config.yaml
norm: "rmsnorm"
norm_eps: 1e-05
positions: "rope"
rope_base: 15300.0
attn_scale: 0.125
tie_embeddings: false
init_std_o: 0.0
init_std_up: 0.0353
optimizer: "soap_variant"
lr: 0.00627
beta1: 0.95
warmup_steps: 200
decay_fraction: 0.764
seq_len: 384
Each number is 500 + 50 x the weight over the matrix's rms, rounded and kept within 0 to 999. Layers, rows and columns count from 0. Numbers have three digits each.

# v: layer 5 attention value, 128x128, rms 0.174, rows 36-71, columns 64-127
# o: layer 5 attention output (transposed), 128x128, rms 0.101, rows 36-71, columns 64-127
# q: layer 5 attention query, 128x128, rms 0.181, rows 64-127, columns 64-127
# k: layer 5 attention key, 128x128, rms 0.19, rows 64-127, columns 64-127
v36:467527459513556484475536494540501480462465494484458449515425507521533496458527417477558552474505458525501556490570464468539550526496537422443526528445480535508525517530504557460452469472459501
o36:477495516495472539516577522541525393498445500527405508488483427438524582574524468602558500468556471477437455554402537488508516543496589513513483458401489508577577513627461518517581464547558503
v37:509522537486582521510622396500478398514530476484515527494505497570443353534475551506521552499529578481425496492506548534501385401519489519545455532526528476528471485421507473465533495520567501
o37:531544450481521457514424496494432563453456463471498546496534455558524529492442498492452549455496490481587366497410497577535504507352525401409434504463475541482516518406549564547547491425474521
v38:542505474540560391519482486522531514578529533447495399469514558467539466499538556511443576593456414541542592515445492424520470492548476500477454473429587379487498522471581501458514520500515513
o38:528480516460538536535472504465540529485540544459464595486444449549502462419479445551552473475512497527460363546518486582490428525524385455532513520517498528515401546568530537482422615522529508
v39:501453467550571416473423532490429538518463479515525451442506412502404515495460509491468451519511454622450621537475409413579506539524478534577528425559498462554519530463519504493472558557563496
o39:510504642488472540598514411409525553618548484453463537465455540513551481472473488457445463508469431443533440492502443494491535448403495550583468490448478475536469537549468486485584491495538473
v40:663571527533482460480564479566487448547530576479530475458451526434583437590571575493526514496536485504577449570489500423564501481472415537426623413505527470573492479467462476541492562542517443
o40:547518493524473584490471535565511499524536479536439577498474534552456511525536523483494498458578574557337441448538472453446458506523499421398394489579477492513505478674637576527591518469456446
v41:456523433547399485526504540583547443463524498493517495466463492460477494506523523511475457519511533497455509540495580520517440497557478502475555512394435519462453501533441437373444465517478569
o41:507548427525488441432413524443580503546533471489511574535536559549563586459473577476546505491480564640530469541423485425486512545444370492541429510447479562437476486548472525499504515525478541
v42:453490508526565489521509527483560613380448450569576461496485462505500511395522489513494545548520525465528511533480527529557528538508513585517472492470488553499583488470505502526553558409552442
o42:567493545536507500565468481518445514613476533404552456502471439543537541505528410519527458525531413481463492512483470474496547456583538598556495467567464507497375476443517539506424501378651502
v43:551483551558520510603448540503479485484536511458441463488469427484508501508538409441469474489504532480455527400489524483484491555515514536584476521567494456465501436575503460434561476499511493
o43:573464529411416518463484485409465549466448413483477480467531486483566460525582501494421461491455426549490450473503495451536526481581424502463516442465454556512520466518529487507534607509505515
v44:536499574439434511450484501533496480459506508455497497544461563563541511446498521544472444561519542486528544581472512438591507544478470506404484555431480566491460474548538513461529519490536470
o44:502547536546498518494574562590525555482559473489562434551597507505496541592503441472478509452527571538506462479510512453544467521506469490488481453488491446580415464582453519487498572548502399
v45:473517406460440484437587493526492481554596524520432466493489463470458541483557465414441442540503457524462450515523471507509569443564420493551436521405514449429443482461566500519482517509458522
o45:482502533517556578464459511491492404515532608610496574435571572468517457484451566492504498437509521510512541466505452495493532581514351561517518494455488418556451521465456542486527473567457534
v46:507559483406453506409530531472510492456415443487490411596415506524486488529530501548547434516494497522508426461444487466449464547451509461480487411548547452475491423510465468481537469542665461
o46:452448581601474552532480451475526437484549590612472426482514414522477498481522468433445487490561501468486508460518474457521500517478608482489442401436463515520507500402533581504474569441475456
v47:547528549461412429533426448480498481536452431522438456485420517446630438478511522531531488437482487475472504526560514433426491388531543475525418509501511552487506464573466421475463484540375572
o47:490467436465469598493656538478467474463504488599435474502520418546520484460578453495499546501527531618606571416464502475568507507463377431427543525507444490528541545533443520614494511540485509
v48:540494548448432505426505472427467417599468517600550431538413539488503458442473525511576427399482491451601455514533520517471572555546556522442529494560550558601549516452458424528471532482446516
o48:545459441538505546559537693402518518491545486484549457506458540534475582500499378445512616595427510532495561475652499510527520484459599531463488497522477520485551590477479556480496399516466480
v49:487517510501557473497538499593539511575498534561567481527548477477478467441492452466421585507497446491471504486462543484550479509578474444587524529430580467422476556456564487485426456486544499
o49:477505522503502523503468525526556481488515543431486547512636601566444554480495442436498533428515487547524499514455608505556512465536512508518516523521445458374458371471527608506548619533486575
v50:553592449539480515458484584487568513493497590485537519477547526522497538565548528553511533516417560512477529560559484522544522433469476457448496515517461484435570457444561532642469558526558473
o50:429431457422544467546478435573433534504557456519465483546476553450483415552466477440541565501515552495487431455499383427380430491545525459516617494568468440493547468526519514492501496526545530
v51:542550591446433544495523540490562395549410431512499473496534469571515540545462598565513491601466453465505426514481467548496513601503483477485540429510591516493506592482490588593499481521485488
o51:468483610500448452505463524478430467459510447595528587534456473477424482532422470407513536520595407423495693484519460537428388521522473579516517482468525562395519549390473526433533543512484452
v52:558519490503424505451439441544463425487465470445615547540415470511438515528544496500540498486501502414517379480491605509496510466439547421497498466559517587491517460506544551500469502541501504
o52:438475451441445454534540545463503536535433577535471412581500459437522513592412499540479503529545534530424517562513470459541453536460509486458463584446486523486588499526476532563523513477517484
v53:501612457473539484427484483595422507574440479484442515435553518431496495541559500450597593495543540540447422587543537559410471561454491481453482544570538583414478493422481625497467473587545486
o53:476399519506464464463533457490504429415589479482519513461575506535502599479448568505505575512551487455510566534502458533583441499608542503511539508496531579466576464549540497470474476439512548
v54:506448454547496481469575486470498508564503481489481526516490494524472497465490537524501517519449508446454492441572476551477545515483482579463556504458462510480450568451469536542561500573592576
o54:576534552531519534495526545516521486461598501437439545515520587446501499476524451460547476546460424432410506521512485469577500531519474537507544518445503565497550458507540405373459451469449511
v55:548544486516417507663383551508511470473455485459434534566546449480565498475411442445576583474461590468580532516535478565534525452447547497467489455497487423532579552524441497497471504552496540
o55:491501628475450515510657446556563552442421454524555531494543478536472549629603538542481492599487489555524546491462499576462461545482520451549530519527497620448539512531447481487484455518552481
v56:504472542491536511508471506466498480440484478446441513573595486487409552493442580505449511527561492439430567632469419524504523459471466490575491538518406575410520501528473504577492469469494499
o56:544494445480496426494486478598473490506496477529553546409473525483443502508466406532465532482557398416539548493508506434483457611489439391472534437530473424517446564483444385516539493546558440
v57:563456509514410521536582429475607514513526508507523548462535526496563461450465444596411458457546502471429527580579494522498527432507546520516517513437524434486416544540466389473523498495481537
o57:519525497539474540524554479555471553500403529536534538467462546436506546436430517449535516487482536529534504466420451520524516583453470512572530539484453581563581437519485507510509498526519490
v58:486540481424494526504508528440500456576472520529441516446462516506578491421468528497432503561475586500431517418509427448555528472497523487430473491494500514503503487491584444458443525542562484
o58:497457511460449540543440510457465517522543422499428553515480440507497438579608466495580520517509478501486539536481460583495507446495565498561505492446407487554540545511494507500530449537491551
v59:491516475484428517556431559528533591524511493444539440466443517596468489490514527493472477423473470522485478583495517529562507450444467454524576366475531496479527489547470435515535511551505474
o59:460525503606566506528453504515558510521394491511483488468487460497529398422482519493555385551521514523417468455579449447463598571400523536492489532557454498524509564487549462486551555507491465
v60:501594531514453461572415507489480494542505537544408529525450450453520506494476526468470466480462537521570494525469584546559468608515471484544515558436537480479459519463522562496579450503561553
o60:528432622475463471417546584530493555518441481481552575417588477491447527593502538535556549400527414488466472583544495517550537496500433550498437532464503530484487414599554480535439479497528519
v61:508525488501562541419474396461422486499507536524621438509576508535458557475432494455513505438457476487430485586533449514430571539530534487569433530487496445468533466513396475531597488509402456
o61:470494524524596483377520561564504553511544520447582457538476524502523465518458535476469457523517528461441536459504492461472584463513451454457540481438528483547582566533427471557534534485534408
v62:530390501572575466433609458492513467519494465535490521480545500478509441352536447456437531513500397514475505510508475409518447510486511451500453575518586490528481531531486526453517383442483518
o62:570503557529515524500458558500424415470403551485546498446449478485503554444488507537527463509446543508414544606457506569476500459569496411475526549519458541541423518472450515450496478554541523
v63:537469515472484430475531418497498501508569429524557459518470529452603514484484521516475491556463426470433473497493401610570474501450509446439549556422506444539425500537473455526555464437496580
o63:612565516443502519489566480393470475418469545535516525466513455524499493412461535553548565493492558545470603488503456525483582473529531426492425460510438500506564510428516619465442470478519434
q64:499534494560505513465486506494443554471550506505561475493566498506500478473432514502526485531514491519544469435431538509501466542513483476481548527479524472477502507513462510461503460494507457
k64:485455584460519530444463424500548502528559513558483452474493417449473444397453462474602568497507497511426487498504545491454551525525502472476510499468471550539492497497558522502503403499554550
q65:577449626481489436446600537520433494522404424448601553544473620532539544590524463472444433472463538491518571509450519515538467445507485532589580462511530438401621432512454422446524541529453464
k65:525522445605484532474547532500542508472508566460484429503513498496516528537479496539460508535489493481497506504474506534611494470514540481466524474525463523503495541531500567515524519463500510
q66:464509585559450450500608530561473517487522515424556523459475508439515528522543435503396444459389499491495475508451543515601442537470457581541580460529493517466544437563527524519506518481476466
k66:520525521569527535498477523489503471502504441549503517485534486506470502422427555474531426512561563498473522497541452525488479522464524440493480518453427518539430533469522525445526511507497543
q67:494504536532477472482548509529526476509500479475553536452525502420508467566507523470525527450450483484485504477567505538448536528442554583494516462509561466459586531491540419463526517564472498
k67:529565544583541557520536534525576519493499544445554518495500536504512548475497510508473438492445518488501549485437497483517444427486487548529554484492439520555498489493477513538495518424441446
q68:463499455432444541448502490438534537496562494568430450520507535533492495429472470486516465472554530528499411501477506473525460516547475472506456520517484528552483443498516500521543465506515516
k68:477478547422563434491546438527438446491480489577463557581531519522496459519497392527534470521556453465520529513516496516472528526493485445424471471487478473511517522521454524488479488509567500
q69:517472545480452490558512551479512515464565491457472437508495542475560549501497469462511443500453553534498476460499513525553447485503482529520462477503480542493459472478565502500507453515494463
k69:430486525394418464483494512535427600494505473509475503463569487501528407460519467504571529550500482429518492572510543492514472471518490442474476531526532489545499508536427422527491467506491477
q70:548473497560609474448489492469472480470443547428521497486547524504481515553511493457469482512527485463503598448543556521544506466460500500442504399546518437494454558459480523466470497453462473
k70:531493502467526480532468456592542540483442504509501501432471497483523570500594520516455506512497462468419458455488432499512472474493525502481451508554468498553422535513494445511511534463527466
q71:552462533509543498508520450581439487529479430509584532534495520470455490479472498489511520469505509534464473489483536498531454573427528523507528485487570435467598512528465556526571516519494495
k71:400521512505596389510526427534519480521477570514546484429527510479468606489535528477479435539566503427472559515483477495518439486465578458498531545550478543562472502469489478502471547471522483
q72:470497523514459525484511591558448513534466580467471479497605485501514536528465500477591469508456493515487505412567546436467554552473514453530435517476474433585481555512450547482441479536487505
k72:537538407404557598430460467499524506457458557495510536591457484583544583513496446552461474486521491638583352471478525507472488466535416532525390488536475451514500459478517511538402477524482507
q73:544452486546528438521497528469534502448541443506472437535507461555446519483460485514434523456481555520448510548493544452540529472445518444551560494530582517522432568559545598495501416519514510
k73:517515530515476506516529510506440559527439512476455517555492546467488455544541475473522442535543441535526538471533464521502516524591551481496454436467516529562425522559504532448451552519478447
q74:469476473509538496529487469486506542509499502556494485342559404498566424431429516519578516470549461594462510428624564554501518546447550458543424537530488526470471604524515482525444436519536470
k74:540514535457528481431464409514563500536483553500450470515465529505487508532494457421491469433490564538477466501496441504493509489465443442495535542407615469555509506489507515484557520510496492
q75:543494404530486544479455571544502521509535444545406516566452456534573480464489406517472524477482480430508454484511518427481508502532483550454466488447503553427535467493557473467470541555495490
k75:515488479455458578431464423439498519542522465525461566429560546476491480472462460560582499486567403550556521499554589504491509500592507540524545481394503596576547431459473486513506449504493424
q76:544442581505585452475444489458480504535427537559518436496488544470465525495533570506455505490580526479549571450503471482511495475542541470464477411478511580445494457498506524473499462506469496
k76:520549451471562552500553465523462433480419487553527551504501447514499613563503392492481526566541437437545555436502526538539552525502571503470478538421447529569555518487460493557531587486508504
q77:481514510521441522559496584544561628593419532391519452467464556502593481521481507386542495406471511600492549507448605422539461547520500536544500487465557479451398477485470501535458508494433582
k77:507445522561466486526584516526567477491472480536491512550508581486436566418490503511527477520409466467550502524419453486550489430458426541575401500538461468624453496517535567480447570455515420
q78:478479442480406589481500508595498495394500484607520511501404490509552547457543609472522555509497501488495495497513505494463480549425531418442477480456481503514512470511417479505462515557527504
k78:466452451430458476559496471499613574533563445431526640465458572497627474462501396464578552528517516420535520468485571601532547432535553473557520605444491517436517438617510442565469503483485509
q79:497536466503414473497471478452453425450512632580468488410455514521427575515586514433460515444581525394552487491461511455450525536576438514503494515502595525505585506501521495561561466558582490
k79:529503510479576430442411506524457494493495450462469504472574560475468472413506523520500390578488389545511501569517510546479444551498542490467513505510502519506472501503410468549513476566536442
q80:538537558551405478510494534507461419530520562497464504518485557550401475560531583419507587525520511492571473544494459538518464544546534422523522526474502490600445502488488453421422470503418598
k80:474512417450544531585543520547532505519448459523503481468517560439522509555438458490420499469565451578443471403472549538493529441496536497493524523500559497469448574446557482536504480451505489
q81:442502432562534617510502574513477470529501590477408467491522552502474442551491471437510371603378490478447532526496492547524462451515472495522471482574519458471495538509484527569526466499521438
k81:576474492551504496442465534450556477437566570453475540451485493440529526381445466449471480505480500472508487464524506554369417434396441506498542495522550519528503482495454496470439467451545519
q82:560519563468395464533583469440402444524403502563510571557541462584374609471499452433518532444529496531509457561409464527515526593446463554530504515529488444495502464465488576502490496556553604
k82:493586490571544466561475541492448417587481545433534489406544556452498524493448478483587502499478560559485492448541495392449478397533468514516537504513406562414515308602517447486435491596443492
q83:386472567543486572433469539429433533479534574531457490539551529481535510450543503537476503462621478517454451514406478549456508548568497410570406511590429512591470501566478655428515566533510546
k83:505387515418432542482506576427470436429553465540465545523482501480527517604517548466473507498483499480524563485449511420385494505474516528474490491567506468483425530529453471466504429446520443
q84:508520564433395494552535532524425489459446530453476506558541465431538462471466499479502500539505449449501446396508408410541525544503519467446469474468530537447467555513493486508447475518568431
k84:550526431575524536549525545495382463507524482489548519520573439424481544530576454461504568481532470452569449561595500493470535472429431463564465535482404481495491436520500583521431510555572550
q85:528527546437485518586572537545573516471515436490421496478561527593445484502544549510416455503493493469489481447414499385524470465474443454529424509534517534442561585563534534459546529594522451
k85:464581420542356435498528521454554542544489530455528484552461448528572403435499548526454444543487454446417577513574560479530563617509519441466534418504521418465495472487513424468485515383509445
q86:541553457557522497488529521489504609525515624560419547488630480547537539554492483551623501531465551546512457527542579516519450524457528514503591503491444571415522351485595514464388587529462622
k86:392426469563576520505474443568596538535486457478501504508582423424479599550494521503470530525447576542397560476572567519419491487506438526580534446469449475451534515570557471476561479428570481
q87:500507492462521543486485424494494468581436457480502554492487535398516449500440537425569414416422645430586515477554520557457438462499548512442447512505506459477451495508518570457434408514528514
k87:464534453524588461509591563600488552496455508509543453482461431528499529543579444522477515473519440533503448515490548518457455577466499483523508413396418475419477471441498486518597477487456508
q88:595527510512478509530507546467485542441427465565450530482578584514505461506415491559498537460480544493447589478562553470529525460466474457460468559519464569503421562538457543447617476559510474
k88:427435534419460503521494410510544556591522525557501508456476475548532518514588516446412521464519523519524401481565597463444496439531449555519557487536581486518506419568540531436455529559490506
q89:429586438525482519439420464514569517412511411595425444458456538498536492538418391540522429434494460498443374439552467549508493516487519536491441457493430480506503529500376467488530460507545487
k89:549598538568548552447547509547455446487498640440488564577549504504452444499534441467448535548465444488445567518432530462565375454515609481548484538512547478479553507502422522559460553540480561
q90:580543490515475553485603511585558481503396405451600517567442551467546543479484454431538412490411435570479582534485516553542496431431499528461542444568518495443510466530558450501534510457539510
k90:468503419518460441504443509572456507564432430496535524374540469457522496520455554451471482504549419520519545570569512465459558567466445501462511612541566539519469450503451535443402385580566520
q91:463507476518529570413491520540499568408467542459483445458536430542499547523519519522406498514505435552518518414537534457473450582519483508579476465503539525501575518386524559529486567474496484
k91:548464509571429519499524459505521467503481500488474512411482539492487398429575473444517531511476492560531517549598464552584585480540546477488497521549545568452538454507500464470511553550547540
q92:491487586502504566515547516505496506583539482466527587430484553583469554576560477568511485503485517588467442481390476550470510483528396526528552524494521513467548505501527598490497468493566605
k92:489498514548505549385564506500526427515443431560455497529486454538415537465443557578490472540590532522549485436546622531489512503564446508528472561507530541479487455491460476533454570550367416
q93:491430494520548531528581357478488475545548480507480530445497541457533543548527517463555471397487552470484434575555508517543407500414432474526453498429549567539483557481440484502612492554444457
k93:474405461524499492576511361487538591441479497576560514495536533493623453529472566556520504537668490501476473522463527503480527558584446571443481503420449527401415488461471503520481625517554531
q94:498512450503410531527460488483581534473544527611469445460470435450530455472457577583465416552501520616515473434479485445469554521504465526431466512425385460496524471496485485546493531456656547
k94:463468490542459560467461499440515551556529511457497520522492464448501431566495403486445558554532499596555528525527486429514523575481434522512454524506495502487504440509465562500464478555539437
q95:495434572446500519518559444543533459460488529558421569494522455532487575541496518497539479514502545580506515480482533525570537448439473435587486491538506533509502527534560459484481560491534545
k95:482500466528560582456454525522564532448512503514545375450529501494453502487479563502424467491401520350409469502461504468450422537414592508460550482515515496517495478471484509538519606392528500
q96:442371547446552499465582493502441500553464572495424504549502510524502534553494503438516552487473423470560425427557503493438587434623482367593528501478497513576464510432519560523489468515444480
k96:546496522406522535474477442532400459408519498679477555443384477512520543453459511542521510508419541503497453486457487470468587529477372531480438565491572567474601463467534516450518516536451522
q97:476575425570557434404526505475523519523582499514535535459419548468479466528508468523531538493540455559641502524444447520385479537578496424529574450478505521537416518394548584555565497535489493
k97:507448518549484453479552541560390513469494551542478518557522458480485635481508511497450392524504562470398605412485554627441551448490547455479566460472504494576466535477512534516536579430417568
q98:594465378431481562661451528496468509490514464390532530571421466522492547375391523520494507531521435415505519463459507438565534421441544464480411488506457443468466523500573504592416435555512434
k98:501445387476513542425586545530589487495425508504598568531472499535571570456415528550418488462495473478405542612478541528456435546526537493466462568426422521550461428522478593557536464437541432
q99:542448511529467476533587591465449404493459564428485514480509480428453486530473539486536465463416486463515564495498567439526456473489558506526518385550500446450456392515433539524468520447479557
k99:503458535510415453527523520477535518462478410584472492467475401475523493527432422502464575545389441482436531562521500553484471494504513461492478562530537477510511451469540448499556440537516444
q100:451514496508482506498442538448507528558566484483571396453512469459573429628447486581577538458585505546545395520418541477481461469504458365579532543614454453440529601515484528510492377563513458
k100:518462540424458518446576416426489505391508495382499626648451487439534550519514499429462518471435517470429503548502554431543521540461480503504591468441525568487533445587498553493417520506463466
q101:433517502489436473541465414356558484467522504578472453496485543489520531512471488520490598517390418533503554582524532455557555618581460471480426558466582488413470522483501555411468448456451525
k101:558508536532495390498511551543554438579452460535557474390479481379416514495472400543449480366569571492464502426528563548458479493473470600559434542550548451502530492529529513482508511460549550
q102:531470515528524510478482537461506492508511550582469515455452440500451455479510568451412475513534481497417445442495519524469521345390549467504612538465461519460523450408476451495518434521398497
k102:539496462476485581515459497500499551500448555501501492475518564473446579462454514499495589548532490535539468499507555468409543521536505518510608487567584592476462490506514558456535575505461475
q103:562532575479469459476415393423451576521495521515478589519428591494338485509506526530620484484433402600575512483564490530519479518519549523519431452518581494452477512510540494512489419565437487
k103:446466513475490564459520478458583533472486568571478420654584508394529541479522499447500475508540537428448437620538621475486517487495454477457481498553557447530526593480511458426633509527512509
q104:539534533470486538542493575443475403489502502517448439500440474472449466443585501612569531539525535458570481536540471502495466526549517495443541608607549414527461554470453528518543533523443575
k104:477464498540503502535535505485508508489540381405594425502543583484453509523498557471521505468580477506572434430468432502493432452509516510484538597507500500439479539553540457552512410496400567
q105:563402480427454498559587501447433564416539505446542408512506533603499527445508510608521453475501511497488508394553445540525368578577548514552547435464531520457386567508369472496520414484541435
k105:469676386540399403493518513466565491495439487459561463533555464467527506435488547537525362552465563460504551518480416450556409457398527482474581526385438445476553502454585434499509569424485458
q106:570534532549416456548500582444549482460488596488371506509519454579516526533477476452604539533468403514390495530418450489489483505502569431554492538445413401441492505377475451549538557476576582
k106:456517509479406446453457526527443512485477613590543484518473541538484463548409558459422555508441443450541475522556474538440516373558523537534459456487561472483469564576537511528494402509516561
q107:472419585470589537493442559488450445524568531523505472554513538476516407455542452399466450472537561524492451493525378521485523555455575431585411601616435460497466500513543453452495457609493512
k107:490482416465469464516439524529556596385546492438471499525459488462486517531467492446499445472407416404523556470544506510570487448516484463478621435445558549536535548535481531485453463463441466
q108:479477492477476482554454516412514431492530571475414499506477602545511531479597424443462505532567566472520528497517455480486539546491518458546474330539667491531537443491454436608447456498474456
k108:504502507435458450529506510535622525474517482470485439549501550506490517456552479596499465604458515584465483486431435561522466526547466549459463500497476467539487459470472468429486453538464567
q109:465612423511476513530545438577509430469532477525451438479507432596475547567475510519401553482447539518446505483408494432465415516514594526456428451485529480511523556538498577540450543649530525
k109:504527427558529478477550552489534514513459562483545421600559552543533584451486486538388430499437448456553498492491534525537519477443461509455431447506487473438418450584565532554601506555443612
q110:526522388538542508455605554527575567512457493452480564593429533569489545446572484505504477486471492519504538537537460457418510552446496628470523514573505554517515525480470399443498418460478623
k110:459532475530512510447448496531473464571570419450444510542519534443370492538547495508565509483408509480486469512518521398460569537509584479523491513561550460519513506514543511522487507570591400
q111:488496476399571407449501486475536417545541457480516454518534580542510496520506486491488573492469600509498581490548582443495443535461512439586433515535395477484496432480488514494459421535498594
k111:500530476492453450480569507527507531501552543425539481510455440523426486480461460555543496526593512612532504436446522498484590495523567496423473467435494537529493485467512514506561529577488483
q112:518461520491545466577501460559530388520593459585531373408567489480479552493523534557467511498579497519501556455529526481537541534607573510505450501516507558646462581484513561480467452459443601
k112:560556597463529549496488393586479508557460489496560487466485552462451450446463464595535476389519515507553492461508425572511427459425561441432552445450455539506462413445446393497486561508576504
q113:548537454467472490561467514449454548544458486594486383545561600449592504503412545511465480519468401447430526477497522583502444487478446468428426467512449363542454519566439532480553499426551548
k113:468554533554519452569577611479520507576515542455570495488482413472562472489451494471594494466437428570431471534443448469501458549470563515480488483608414526456534482476563503462537575506557456
q114:482471510510408491489534476560477656526534456572485521546529454531343560423449442500412551514561595511533510480411539499470453426446439512509526455548413386470459467536495535565488533576522471
k114:467405374488479503400540527403482532499530588481588499510539594591473468486543486433475558448596540552401579467531562524391464558558579535396403545452509478479495570516552484465467514550497480
q115:458561525579559467546476504429531462510514527449504496553481606530502516573521560495561508522551476449458451473567596422508454452546519514462580574451406514489416477474474444472514454502479559
k115:421521437565605452556529504516608485485533567487554477487475472550527567649585476537468585491465533495536454477544531556478450457485548647531419543499546521497441507396492502499499542471408475
q116:557531638518506534567525353545475417443477487555605523535618505488520585461557528590496584495583402396460430553586532485397513532481504522555519413435559469463492502476453592547548570555473552
k116:434539514424472524455470464488394525520495473516554443622605447551555407565441361530553451495483451543471449467507494511468462518466503547431549569450451486488468412505554521524458546502442522
q117:532506529539554436493473503538543466471548464498552467472519652529511452473582484411512422549394473489512422542477503436509564500416436537538539460431481454482442523471502539513445409520492437
k117:535516495465521481512467603494510492508526531517574512530517471536489447549572459474519452476524448485523491451538476579460498535450500503602517464474550523440539521602475534453510462519525492
q118:495575474484586560463566446536470453544548424498452630528531505445478569420425529507612590576457496506531532463512522420489452520603470577581440582428532544504438532475478386518566472538526455
k118:536512433479476404425563538497486503512466479560512454520467504515550504468570522614627559544522464445543542489523478441493528515451613520481497460508522513480454441573520536604479488457585494
q119:478451517484596566391532527476426432478439488516558500542481364617531580499430558542458547501489566553382532558530577539544521525546544486478387469532509548612463581471487495497371549529464498
k119:507482459494565543449467501477444464487475446430519480504520614532466544555524496445469436441533556453547541542420482517503428464622469519439488554485526453450505449395511513611511515499536509
q120:553491461478539586536439487562480507523547522470532499569491521434527594525419508536375580479447445476481539549476550544502518487398524496450608604455543477526543519528489534556484537533520497
k120:481513505451568556405503550514453473484525492514474518479446463465529448433497453474555532487534466490547528398610544462505526516588463476450498573482366458437428509408519510490532502562525517
q121:523450476545493457372442472490459472497399578477541472441551566447429582434495388516484569477457530586507482479438616519530544532477417488466524569596476506500611453484528504518488548461518470
k121:556483494504580518478502421490483419513473496421502585430488483499485489485517450493470482549543554526462419450507416529448452459555461550484516542493472420459520415456444506552543435633524490
q122:473372558546492516419534448513550539518588475505478482509557550593486519437441452444550557530430488529466516541480536477520488556547513506410495465394500501552511530509475530531496460417542512
k122:521499420450495514497478468551525408532447484364526565417460558488524507550535498453546412498546564519499438600561499440486494495476573486475445551481464551475441434570487378540558498551499480
q123:446537578573497512472563575579560490582477485476536435502542425506514490532457401487496532522472456461433562508476489510543463494556482504596554495544562533545438380551399522491571493604524532
k123:420465511527480546561533515562497571471506486500533523490418535492515584447433498565495535499446567411511493443432482487571559437456521573507478517423491520402512539514556377507413620475549520
q124:486467476525581462501460426568489559441579597385490438536389525515599562518452450508433520460501564518538475520554482497557449450559505544482447449560464516473503434420530418529474547455496486
k124:508466559541452543468531530452529435463587515512528517455491452510422537483503553466461450502485534549523457584529489491507516530495605510506540526514429469482493436495494472506429457567598596
q125:625514507582572490513567465519605450503538544485548598460545520487561500567369475494439511503551529518503518466530489468431524562437456602483522397521499510501507552531515458494507429532445487
k125:411570504642574550538420555551547551476557486507505522572424542432556529410505551555532469425556559445454566477527472561539382453477499536448581461541535467490500397539485491459580433536516481
q126:454474500515481349487558458493522551517398462427468489469536536626522469484526489551500469456456448496550518520549518464510549495489521594437583572468366509527442487447497506520428571514603510
k126:435511433483541567610477452529457514506503552531492467469425460459480471520470480493457494511532577510599619499521444501472469476387529456604397505509492361540541489553381509548445473526493481
q127:550498467452486499573428613535518536441435415484535532449572499519422574534501520351468498512532557497521514411578508457534401459504471487544566453402501509559612457503481579604424610490537498
k127:444511532560509473532531441421400471498542471432465543554449613499555348409459427543579522503459459589440466480463579521550468536499439511517392504523476540529535455510410429586493479544549570
v64:512493440523515461497348462423507562526504512467554460558518439520527510540482578518418479517510470489526484538432402526674517537454595575516545537449521494468466531596577542569588530555437495
o64:533528491490525534510335531371448414450461506449411564504533567435542439522575494466517518440560526463532436459523530487495506479485521502530512433499627442535426563483554544539550445494471487
v65:479548503540468554522484483617488546592420551470522450541583416571506545433442426551413480491541537535510554529501470496428483527490516484622577456397459524467453615556516402427520551557455612
o65:448440512445528570467465423495419498477510443451489580526484484518461466554375523503552569666498508523489530509483474536451485520472499485499447514412482500717493501452564447514551466467580559
v66:522521604437463475480451552446550485522521559492516580400465566481512494503558458500451369484433547517467529463550429580542519475469499609538450533414530485449556512536548528520510454564545527
o66:569571489442498536439404495549384534446521507440522503554466532434484501558508519534552529497546579456487477517411492592611510530456548486527424545451619498428518442550531495514459531443458565
v67:569437461528464440668489492488488437518577461478400599563526451514523552557470476415456486499509490506446426496511486542463500483469523568521517452455474496481462508521579547501447510442431507
o67:475477457503500491587542470602533457547486474456561449535468403434531466519498493561495585509482376556496406435495520445534507527444566507452544471535463482435471517441549392467386514458635433
v68:452538433493559599521435487512591444625514508415500459504503424591420541519483475425500493597561389423494547423452553516529519487527522569568562496452593514566450457514528542500421497602498508
o68:440472518479442495549502483485436513556545478504470439413467535594454511456385399498630488539525531452451445418405450423493494590503482528466507545575534351477548457499415477447453460463541449
v69:575377556509566509528491584468551494499450367495495499501524430394495522504583459429443483524494545558365527537511529514448444514534552525477502639586462673523502452471552497500419496639515588
o69:582501471477558567488470450474646660387471497544573423492564421445459535548492449459558506542513541523423380601559415486544492463504532514364558523471456480472420452465493523462487447561455537
v70:537533474523577577527552483544455410525469538536511581553580473432448557545464560550500523460434466500507480478514484500441451400513481511516539457562437529393477614463567544566490527454473405
o70:486551455511509489487565415489533490431412526485470475470434598501511478432484463497567413552502479533568543522492549470471386449519525597493534406526473518436525461479561453403465468429590396
v71:460498485432539434489522536517580522503457579438491490399494472592482528414518499441550456522477474491512476540458473509565372518509532490518544470484507603413474524531540546482441522503527446
o71:527478561394502606568523524497463469467539498562499449518390506549444579553527467581472462512395565427592499503546503529539516502606526514537510460468510473471426593471560449511436483500553493